config.yaml
n_layer: 12
d_model: 192
n_head: 12
n_kv_head: 12
head_dim: 32
d_mlp: 768
vocab_size: 1113
activation: "tanh_gelu"
norm: "layernorm"
norm_place: "pre"
norm_eps: 1e-05
positions: "learned"
qk_norm: false
attn_scale: 0.177
bias: "all"
tie_embeddings: true
parallel_block: false
init: "normal"
init_std_qkv: 0.0355
init_std_o: 0.00513
init_std_up: 0.0355
init_std_down: 0.00363
optimizer: "soap_variant"
lr: 0.00425
lr_mult_up: 0.676
beta1: 0.95
beta2: 0.99
lr_head: 0.00609
grad_clip: 1.0
warmup_steps: 200
schedule: "wsd"
decay_fraction: 0.775
decay_shape: "pow"
final_lr_fraction: 0.1
batch_tokens: 32768
seq_len: 512
doc_mask: false
train_tokens: 188100000
steps: 5741
dataset: "wikipedia_en"
Each number is 500 + 25 x the weight over its row's rms, rounded and kept within 0 to 999. Layers, rows and columns count from 0. Numbers have three digits each. The size before them is the row's rms in percent of the matrix's.

# v: layer 8 attention value, 384x192, rms 0.146, rows 210-223, columns 96-191
# o: layer 8 attention output (transposed), 384x192, rms 0.124, rows 210-223, columns 96-191
v210 118:464526499536506502508487504532535500491551487535478498493484477504520488510528535553533454505495510543524508482463508493466505504490517480521465469473500453473467491520497487486529440490480495526504547548447466507504494546492461507553495485511510476481480518502502457500511482498482478520
o210 130:513480545461517510491446493533475510487502527485502506555516529465500458492466523470511499485503466525519509517524495492480510489491517516473531505458495526499511496512515492487523512511538535503462489507488478528488500529487474497503521499478496471487576428481512518477555510494505558508
v211 124:465544518513485477500515437488515478471512464501520527519480519508483493506499515491536485499481506547480479460476495509503433514526448523489550498536493549478523457520447491540500512501481527505498479515507507534491504540493515515539507501553477539491545499527461508531478520481500473552
o211 128:544487506473470516483520531549480493532515502466533507486481485504544501481560535520520498492535467540504502513461480506499475522481509479460507490538485466454458510490548494526507503519507487482519506508535530506548501461540501487475506527462488467504472502489495506483472499448472507512
v212 125:489553509542489503506505518474480486449472507469492536515534488511523488499493480491500523543508486459535511569470508531464502517514499552492537511486491522465514513513491547477491502526566478497556469497451492501490496486507506509501526474473518521515507515507499513524518511511506507535
o212 122:486485527484510501509474477486547474499470478495490517493497510501518475493546535490540504478522531480504446514441547497533486507470504535546517505489416503492508467469498485525552513514487523515530479514509442462505484533506493541501541509499491481491495515465516500508483494540501522481
v213 120:492502521493525477508484483485531523495527523512509508457502505497495439498497512499476502496493469541524563503504444520542502473517527512492487441485507483510540490496496512510519481455516502503485519543496490438474448471559516553456482507507504465486499511495486492508514529504463551533
o213 126:500500520480437528474487521519531498522481552559509510517470503563488497495456490463507499502526529488451484474484473500531431496537531517470519489529494519469494527491506489516466488479476532461517497517514558508482501530490511484492508489523527482537517494485455501530498482484465470485
v214 126:506449511487506495534518486469518532515477480455529452506478498496529495516540524530504501531497492547519499523504474459517523470479455543543475520509428483507476499529488512487520495478514512533509476472528489519457495512465486512474527502489490535506476515512524481487429524483537467514
o214 129:468503465444494458469491534508475523472473506483505488496508479496491489487507477469509500508491496496531467522513500524489487499530543518504493511514536484492493452558557518518493487471508483549467473505515470528536515486532490503446523496494511545462536529544468465489463516494506497504
v215 115:538550518502500543472518508497464446452507519488514489528482509486494470522535526510528488433537444507516492494495507518492489471538501507514478511471506501514462474488509476507519493487477459515524454488524494473494527495507457540524529505507544459544508489496508496499534512520506526494
o215 125:478457443523492492513492529496516466476502475476510508489525500529491490467468501486501494498448491512466459522525497494493503512473502529501502488534498501452464488543487424498490521453507543491523501485516462453558465489485518489564476520508531497502510479459466480502501481505485466520
v216 119:521505484538472500528546507522517513526520493495494429504536511523515480509533501500488476487499470543514541500490487528540479546495502492480486510487502483486512515503496488537488495519512522500464435532470498529450482475527499507504506472496539502526520475499513475521523469460476541528
o216 126:466498484428517495526463524478495488515468449510510540481521528504483461483481491509539531522520485497440546524489480539493504482527470499486522495562530506476480502521519506504509537507501487551517505509504492493487524509496521520501465566516461510484472538460536501518455456477480494490
v217 125:482428530461454481536451480507508480472548515474480488540507522496466498511517531514507488497417517528490480484534483515492519515497502513503519522532503483495490536491530492459522486523477489504551480464483451522470491485507504554501490509552536492477508502493524517504549502518498481484
o217 132:458517494495468536508526503545524491495523458476480498471483505515494498558472513498466558446464503483547491569483447555507524525540482509509499488483514505476501492536500490500484523490540508482506471534513524518506476519533505497482513495489507541508501486508481482473532453477484519491
v218 122:490451536475529498484490512496487472538479520498490458445496503506489522481539488464516465484512514492466463519521484512524504529523533510490510481486534510482493491487494496465517530520452523496536515506523490489554492563559535500488473503472464512499478476453493518457470471494497509520
o218 123:479510471517516514479495480506533468489506547433466511544507484485503524518497564476483508507507481525507503467501503503516473471535505478511504496527488488513526486473509468449487510492520495495522460492488487524469469455488534489516518485519492472483527484482505504502500481514508483498
v219 127:491472477488492532522437482478500544515482520461478484503493475483499511502518474508504508525483505488526504493481471501466501458485503526512549548519510527486533503489538514532492496484483510530497512479513483492494527543487515470542481450460487480498530472480513512511489451505478505528
o219 129:496487523462493491480460488531498466527507458495484501493525499453534464486480498510470520507478489482524495509496525496496513470564475523473482502542529495507502505510492492509456543564452495470519467508476512528517474499476476556475515453504542491485477488526499525504493504493494475495
v220 123:493537537504512480508519546502509495524520480528495494561524489507498473546512469471464497492524516469510522508471510536478498504492473455520506542458515495476493481452498499481519520489548473494527511488505478511485516512501495472441524496496498482506495478463518499500528506530539456531
o220 139:519452487530507524498476503480526504504479482495468511492531520489470543494475523499526547480490468501528544520493555486457509508449480508495494512487469465523510511509495468506469489519489509479464447456482538495503496510467457531498491480489501520532491491505453551472523509500479513476
v221 118:540504500475502504490517533492542475510483501445502480495498523496503483504532513479483518478502494495477460458522487522515472489461483501532483537490489499544491480493498500531474495494481525448531513515460478505491471524539474518519477474488494477519524548540521480515470475496549515471
o221 121:516484500451531550465511479460488490467474502522523495497483494545512518498467528524505527516481523458483526502523493498487504471523486510508524505474506497482490518502516463495506551490528504497461531468547493468517507504524475530525573479528506503526496515503467477491514498470519532589
v222 127:518474492547495537504511546537496485489511485466500536496448449549504497481494524505448475493485495519513514503494522488554508476520521496533459508467513499472543518518481499495522490493510520490526529440516507494498496487485485471509491490495496528497513543455560495475516480447521501481
o222 128:471515446473539530486513506491483548488479465484506456511516484520521478491503528494487493491477496487509484490483506489481523491525489464502561488488482516472482519510501479516489543521482519496508516515501511516519472510541513488543513483502515472464520479501493524473486451510514488483
v223 123:527488527461519500495521503482457492496511509555531520515491516476489508475502550513526486539524466545514481480490475505472511492470493496527480494516530487448533494503533502561537531551453485506532456502535485539544500537462549521517478496523471495503498507505481495537489499482489482581
o223 126:497530537505463529484507520523512498477521516520502488545542510487465548476456549477488458478442514534534478526517501466510524518493530480510500496511477482509502502499503509493445516493495501513486511544503514517509492515459517457525476495505480506530498498471527518471467509520476468513